Each number is 500 + 50 x the weight over its row's rms, rounded and kept within 0 to 999. Layers, rows and columns count from 0. Numbers have three digits each. The size before them is the row's rms in percent of the matrix's.

# layer 18 MLP down (transposed), 1152x192, rms 0.152, rows 931-980, columns 64-127
107:537595411443537473506526503478551471458501536534482518536494463543503460561472475451401590443549503506631564545499477544525479515529508535454442495503447550453512455538488487481523521564496442
104:572413513582464484541585500450518532469545576487499496461477425523433445541476404613487520492500481539520528487565459539443480509538457461503526494485486487511548541546446498510407460542554465
096:481561409558440336512500522411485484536449497477491581524456487476569485496510587504520506508451520555436468473527428456533493518544477468433461549464493494446542553493538465462470475588536572
105:498560474507490540549453425502460464545578544520491403473509457412534498538551556500576550485438492606542541499506443496525528485386557516490438524464475490527522514544511411495633571537538532
109:466454403606506518522502480555475385419526560562525530481485502591511498518483463525610515457632542390579561505543463471457429527520538462381556541410425579507471477478575477487531531574514439
133:463546512484544498447478481522472535480598482563518520532584481542522463526556498563448451494467600448571478499437506483565501512525501486468504502502528501490514594424546425488545580533443471
093:526485507535519521466521545528572535553531501463551479478518559513491522431483485513428546489522586448526509531576491434503585487535483401499442409528420458421510374534486490462479525408486497
097:486540501477530521509501464483539470455523517482502529495523574493498451466519527514486515502511435493539520509480497517530464488497446498470505498469517533487523519532563510474500505546473476
087:490517539496495455519504409530483441436488483542578401430572503554366480463540461470476542485494533490463491492540466516469502529428553512600572455489491522546567488545492529462522534475501569
097:446438495490397523591469505471565423575556520458488438491517531650447487493502511476485619478524495507521432504470505516516555477531529387509513428439476540477577367507528571452523488577579484
096:569531603455511595353485446447443541459525528548513557485489504487446463522558601543469477516490494609523498469479493528579462550478520535449613532514509478468522564461494467439510452473509578
100:564580570551451493428556567450521532522576434422538529517445505518476521449513549490516623526486450583469513451503524506491541533509449570440553475513485507408462511555506533455446496548450452
105:604535495480477509525497560496491533530479566354470436476532492483490508525540467416507510467499471505540485464486485556540424549502526533558467442502565572486474499467550474536527572524410536
089:513537612457493484494565531553454472471473491494533492514538483569505519506496564510545458532442467511500479542518480422556525524543478599462486491535549411553544525500570543424484483460509429
090:509558541478432534442493483569522544446528535494550481459427501484600489508521597472507473524453480472568480573439458517425542555464474582433458504488415551510413461545475512395574469507584489
099:491564491528491565547422521607413503461502484483497442506459450437482399464509413527559518374444513440524469512537417516528524613478393454437494563512540504466571526563493419518534536542466485
105:436542477491523488536470535534556434448536464466466412503544510469566477430542464505587568515536520542455463530550490542524540506540517441520532437466509487573473498520476545465558476481532440
094:422503613513587517497511506533515444530583418488515513491562450573541449448508523436470587528464483450523461499470439452515587509387536509533493533454549472522527640503507526437436461532514525
090:488465526443494448502423484541449470547453477399463426454487533393428503485549549499418522601444491449409499391478570508474462490520532502479532499572512515540476513533505514511415538492515388
121:446499491614508413488544554567528537509470516499474487490471512552454539551517530551446561589495486529498459508443488575548538515568485400429499536466416464429521406516464502594527512483457570
091:519562479490408535488541570518469411499466641494586523510526496560451503589487450513474527432490483502466478509480516565490511475547522471495456480531495484532528490479476464471417490458503371
090:479487449492558564497474474511481402602471492488507489485508501488525585469461425523483380468515511528619449522530515523506504467452433449625546561516494556461402408573466420499577534440554468
089:438499473522503541499504559450533582368490569466526476453449509526545578572485427471567417510418509430502590471457529464542530493411508556436534475453476448496464448499458493600459571564495534
130:500425526548483507491489471442500453578519509480464518460492439483493554368574587517577492635550470538463517551485600531517453447461524399480530466581509581523527574520520408500525558548498457
096:505525482575448511394566485582521432469523471496482436453552431480433550664470484518571458455461542513553539448521539443408554554541554446409483481544440515556511553526574470473481443510447503
104:539505474488572458501544461519496467550536480518556457454435484539454474510434489448538566582490511558589414507472567483485568628473472538503523501451512508484540447601427402478518485468470517
106:560534575537507520446535494541518456488483550456453335442494533413513536483543542579585466494559511463517556532392543530476583485527441462452418531545541494490495467528409547558486525465532465
112:484403482478454371527473465469473474482442513673440452443428464555493503410407481453546439497459526451439455521498533478516474511480507463501558550552535448526566518506435467561477513598598440
102:449486488474456504539534575545511482519473519583484430523454577459413499531494551478431483512531432450415404563491435525497441519490453484544508451516516500503543473526476551530509451491500433
085:433521520461428446529463489510431481564464535421477592455604509503533545447495415503541520448452625486492455414483537486446526493408523497504551484555477477610456553455495432476528544438527450
113:517511445518492542525538515479509553487450435459479500431510538485535464415422522630440472474517564496436508526413497465581529431454445496506545574536667512503526529531513549519575502410497526
114:444529426470475538525471557488445459436465401516436522501471506459545511531423442516459412520463456586526495570484463628479620522460583554454501438557550471539484460509513469548564455483595543
094:497468523507542550449453494472474608569463529423468464470477509524499599595538543495485519594499456454468585489535503477479508522441426571457529465486442546558456518531609570526501383491487475
097:514618492490464567454487492440532527483580553526525488502491500592454525473490507584542434449585487469486502513512462430462519462471428487524496491513430577520534476501623526464546564554450550
097:472481515472566491519455468508471464487520504533468491523507461548484468513452511522490480505507515507504475529502501523507487522479500494514507501531542526533497457467494535500539527519481523
108:496463478424525516456546558528484538468528519454380597464505492502517597522533450471430501573524577508515528516559575552542404519578488466527442550538547531509387517479518419562490449390533540
097:515563545478559549513539446518524537473514538546584446451515449591584490426441514511489467604426509487516371451490547528497562494560521474593462452545482530582552492449508499528498541491462473
076:519505516573467491516409526547503523419513525478653549503463446392509534474493541641515521515508548499447468423500464534468545488557515446455585494490435511539497495514507488443504438552478632
094:535559487494463487555503475489501451487484492482503531525566503480480485510445508593516501518505546518547525493533482476482500493471491510490444546459479476518481465494552514507530501534499485
082:494583468387478416495509494484497569606422438469440527495520451472530479538523488480525603541456538479471497567487538520484468489539550550514575409441543502440444490475443512469506487526446510
097:498396505570459463453588568496428573532539570536446423507568487612515497583458483494605510578451565501456494486517507527526516478596488599477428483501530406548455513519433482524443555516476497
115:449578534474465479508475501498434544459444444562472421471560475508519513488564497526550485700486461516494377520493465412504473479471483560490517422501533492542521524460506593474529491469460552
107:525400531562510427475455451556439547424500535561497442505442443533569447534502535594517507445600518514519493545471449479526437534496392506447372482513546488509427538545525545497552511486557522
093:436524480445431509497506510542496503492613441546465447518475478517546578544459492508622493532601492518487491471501456479543496496505507426511492453514464526594461515451538480434457512553488424
109:524476518526570481444488522436478511548529487450598496495475540429533525492488478463458503479481437516486536570424464507523522567398484516559435472542509441467556530533483462414496554450396504
098:462577554491496450514491460558469505572541471483479446450543470442489400473381507498572404581537369469487415524409505495541447459415457471509515518472411501587510520502495436463546544504542546
094:470543511517560503500538468449538464560465517511528487535513487442530479473448510469595475568453501490509495445452495561525522418443474511554460499439395526577558501503512505625514415535483494
090:529452517435438593562528462522480495429490476468505490555509522486568460530483517468475539489477520453524546482527493448517480437599515500486566553552456591477424525571487472439509558535564380
080:476456549575465485382573496560456560518430378543477485526494471556450594527464499468488443552472555478381509544442581447541402488519547419437548461470480449416512411471502516592572465461548460
082:546448587520460496460517532518447640537576495461511394491498433527416434532586551516519491510469536563442509479486524548501440540535605455457473462483486382500424506480502454499520500545434495
# layer 18 MLP up, 1152x192, rms 0.157, rows 932-981, columns 64-127
105:456502377404496501523529468443431464500467446566459513471538540413468437456527516508450585472587474424549480408466500511437502550501403524490496472521524584485417535492545645465579504431383476
095:550526399538431496477484498549546466529583447615455502476488535460451506453520491461458461511527533466505561572482569550459456357451401536530484489495578584471394479412465502506552427407458504
103:404522519397503469533553461501508555511539510458487447533456526496517462453416377498515490509492535531527531507485552493482495570531503526548484554441448536500531500435542599515562487400468401
109:456526436512401470457551454457567391492448527581369540501454533434565517382479466481444532514513423549534524527486483532537480506527398427509508462415520454493492509459535538432438396538549542
121:583506478462589514512513526536541489388438412471535465496532475486386438422511485433440537394494526538466409536490486541450438473455452406600416493433457460516498501495553543564520439519497532
096:569531501468492439467384534587537419476527488519423445449497450402507461424494502496483600490514523471511485556525411603442507485501457503415417501467628512424542498538382445518510456553507530
103:534416491450556450543449562508546473511491556536476591520563544436418437499470435511481553506565509536600612513499496459484568548541473610420535566485470528534531467443565529466562506503495502
093:537527547444595459488537551521469433552514427469508531558444444455502516491393549453487488538463478472529544590500483503525522549499447477355437536532512526444524486502477538478470534586527479
107:509528523520507397540370496535561473507560491490460505516443538470508487429439469506469454443399584535591590525493457487556473500481508536441412522536518576500583583500527500472434560509470478
094:523473515470456470598535458582514486389480555530478534486429607548557494427494549490496513489511476449581482513538542446547452585461457568444405501490565459612602486495527433509426499525497567
101:407454512480518449522498536488452516473553434589442542648577466387511468489508515417496525404474523514493490605538419490454433490485522517518405435445530526585465588492449541494514565525491474
098:598494458480569399485414473593586502515464527528509611438605475407514451493500519568489595374586534487474473460494536566458516433518521478504450532433442572410568475521451464541474580433551517
090:483381397484499535487439454548594448519457568542513509490467492503532393507502470505473504510541494462534523500489613551416373472495492465601554586447382567503418480458478510461541350412450491
096:444452476521554500555516473492446516521524491550388422439476495410446421415426480503462535504525457535477477565547502516540463450470511570469510510505512451402505479526470476587561519468583517
101:527479471478514470426486446455539434534580537519459490498529476456434467561414438581412485419609525500514509545549552482430454466494539520528425563430443591520510501430447457549436526517554528
101:536527498456554506410410384502616446548484464482464425438653546507468532489480411563485518520540390417577464484500552493469554515590475472539342542450568473561404450447491536549550462532556445
104:487514449434498477491501444460446527463522578513421546477499608469496539445509508545461470507637516583550580468599599563498432472556521519427403452554519457542552404458497564551482479504582486
088:456548548526494536436611473498553528481591506598540480510482499549563514540447470528477457419582522409497542545482475482471542531515394438506505506455441487447494433441535464537603523530499525
114:452465465420537465470454506528516529485643582445520533423435565568453504518455459489481501479442497430561517451503575491459445483499484523538486469454585485498533484567608455482498422495554456
095:436543502440551459568488519469548545534436498512446579444608527532471493444518506492529475533615487436457402494509491497406472541509488529443474526444548499507545480549532367450524509554530476
092:406453484482505558529443485406448469429495430588432548530452548430634390508478482651497461560472545562506497509557447503547397488500540586459413579543443464441448572431444598547520565511544499
091:548514473491435464525555436512549467541523500554469513487481512443483441433546530541505565534481457564555488572493460501497479500608446455519500529517460571496637434429514490498456523483517443
120:526549484449494478494454585524605460496518584516474489478451578526458543442581467415435510495549480581501531516505480476541485420532478546540495602448548566401534492409534459552530488518533541
095:512415464498554432533546555468570471546403487568398569531523564449428389444505435477401508487541510484555614534504569520472556439476519386502478410325557554518509502475506537468499468516557564
107:558502466399429399476512480462517437517684521540392465562506533476496552425512510513483510532425513440457467459587452476498543485549354547454469481435537500450538524529500479458475477528508416
112:453453491519507453482538497468434428482594439495392559589562486435536478566533455506508442411472446523471519486461544448578467484500518579509446494544577451507522552447563471547566470537530517
106:554480408541489485544576546519513449523555487535459535600478431476394425520480450542449504395537508472545529445453491486347446486588493410530460519442502456587527500498498497472592483471548445
094:617562503525408501482464497456513403460553377484449526546587494563525499510528395432511545514496441451479512598487470438488488510540383568422451453563607470500546512456508577514527523573466448
092:547397468461473487506435494487569526446597575513492519465529523482494534493517428465483567558557398510556561531451556587469445529508505563574501549488470525419473495562532472511452600526473492
110:459528419419459476479459453481542422469485465475474525499504474450455435432587484523517571526480488483532416430494480446485404506397490461443482490541453400405543532464530586534534505494451466
104:496496364417488419567476452542491460455468549514467559572463577468508427420535518455460610511527420546463513490516468486509531424476474579529537550522558529571460544486584552544508513588593468
090:432442501513486492470556468490510510369500497563508499561582507501495405440549527515423512405533484545577554487510593478508474547477453523520396523568523510528473465489423537397492591485493553
098:446460449494550477575478558442550563512538472464506520457570462438367453484524424416461525563425461492447612574497541437498497511455491452521462508467589466478445517419522519543469448545504541
058:487464402560553546529571524431526466517491474534477509475490554544500500473522407517478516538451457513479428490386493466486487432510490393495455404552442552477474488474496504456443473401539526
106:498492526462507494525514407545525382453584514586500539568483524526460465413590511514423577458455381470492394544503448529560474424442442460425467512469594476477598489489421523429497540567501487
100:486445443448549457464531511444520501506554493564469517444513486463488533434564518532471500484513475522497606508462591607518409529539339590515485603506462438545485462456453553491463551540524444
084:468474558432556540363548513423583488544505525489497589484427515561484482539592465426463550485420481552554511388594546441519535511525454535509527502464511555493513644460527539578505531521445492
092:649463436448524472480436589512495469471481615553568566545453518471467421487441465456480546468614542405565491590541529462504461571534429568522444504414504534545489492417456540460511593553465428
090:524467535520525481515560492469515507474587509522514595518530570526491464470480505541537396532506401524549414478553440464432445514424519555502451521520397541581471540491545536496535556491562496
095:547466420499512492484539521476542470507492497456495506444485592488510501415427468505476536527483508588586558552564496524381538532478483441529474440527449610383456575449453537384465425450446426
108:546405456460509494477518461589493574476537540448531610577551518478462392478535466553518473452542557489527469440475557556436474472433438374488443562449467552395534458453494457556525458522542410
097:505386432469533484518559470528507539461563580589439500526556608364483457428575435572318509530450467476569458537509460538445535478518537434561442525474489451527492514397451484490455558485512491
098:532495404480451480481445476403579438430512568512473454521557539546473501467567488568381501587493406508489526492579513490469493615439381501506518453452525477419519521500424561485629593429458492
107:485490526478566436510521467542522506547401477576466511553548542472446406545471449480488466432571453559564447527551520439563469534667507424505492482493498485520494474500553498589511478536532395
099:500438421374515486572466497539523503403551603445459508543524560534491470480583525582508512441422541479458502506529508499447477588564518508453544528509512538450498486486408607549420556527472400
098:623507546496543555453450459562533565459544498501466463459425526448539454474598437512391478395532548556500540476492558513479417479490514486596461499475519455531613476507576533443570524457557465
086:551562590525541444382587573464524413500482498561513593439499468502430492560520441495457506462510505556426450468503575438484503484493459551428459549365588415523539513403454533509528493505448609
081:517485414510541514470495524474541477472574551490456502465451588438494394509596515532410550469490435560464447453565487599515579533514484541523493605458583524512424536464473424436428564541450499
081:436408489414557560629542502527503409468473495506501582481518614579487548459458478530498514479524395411542437389490530454530452488524435664522578483445473544511498524475493566394454529557564552
095:544558517418424518598520515525571405543466463569486519387521498472434451473482499411468595488566444480456544549492466528536539525522392501446449446532505586581452540506581502483531499512502461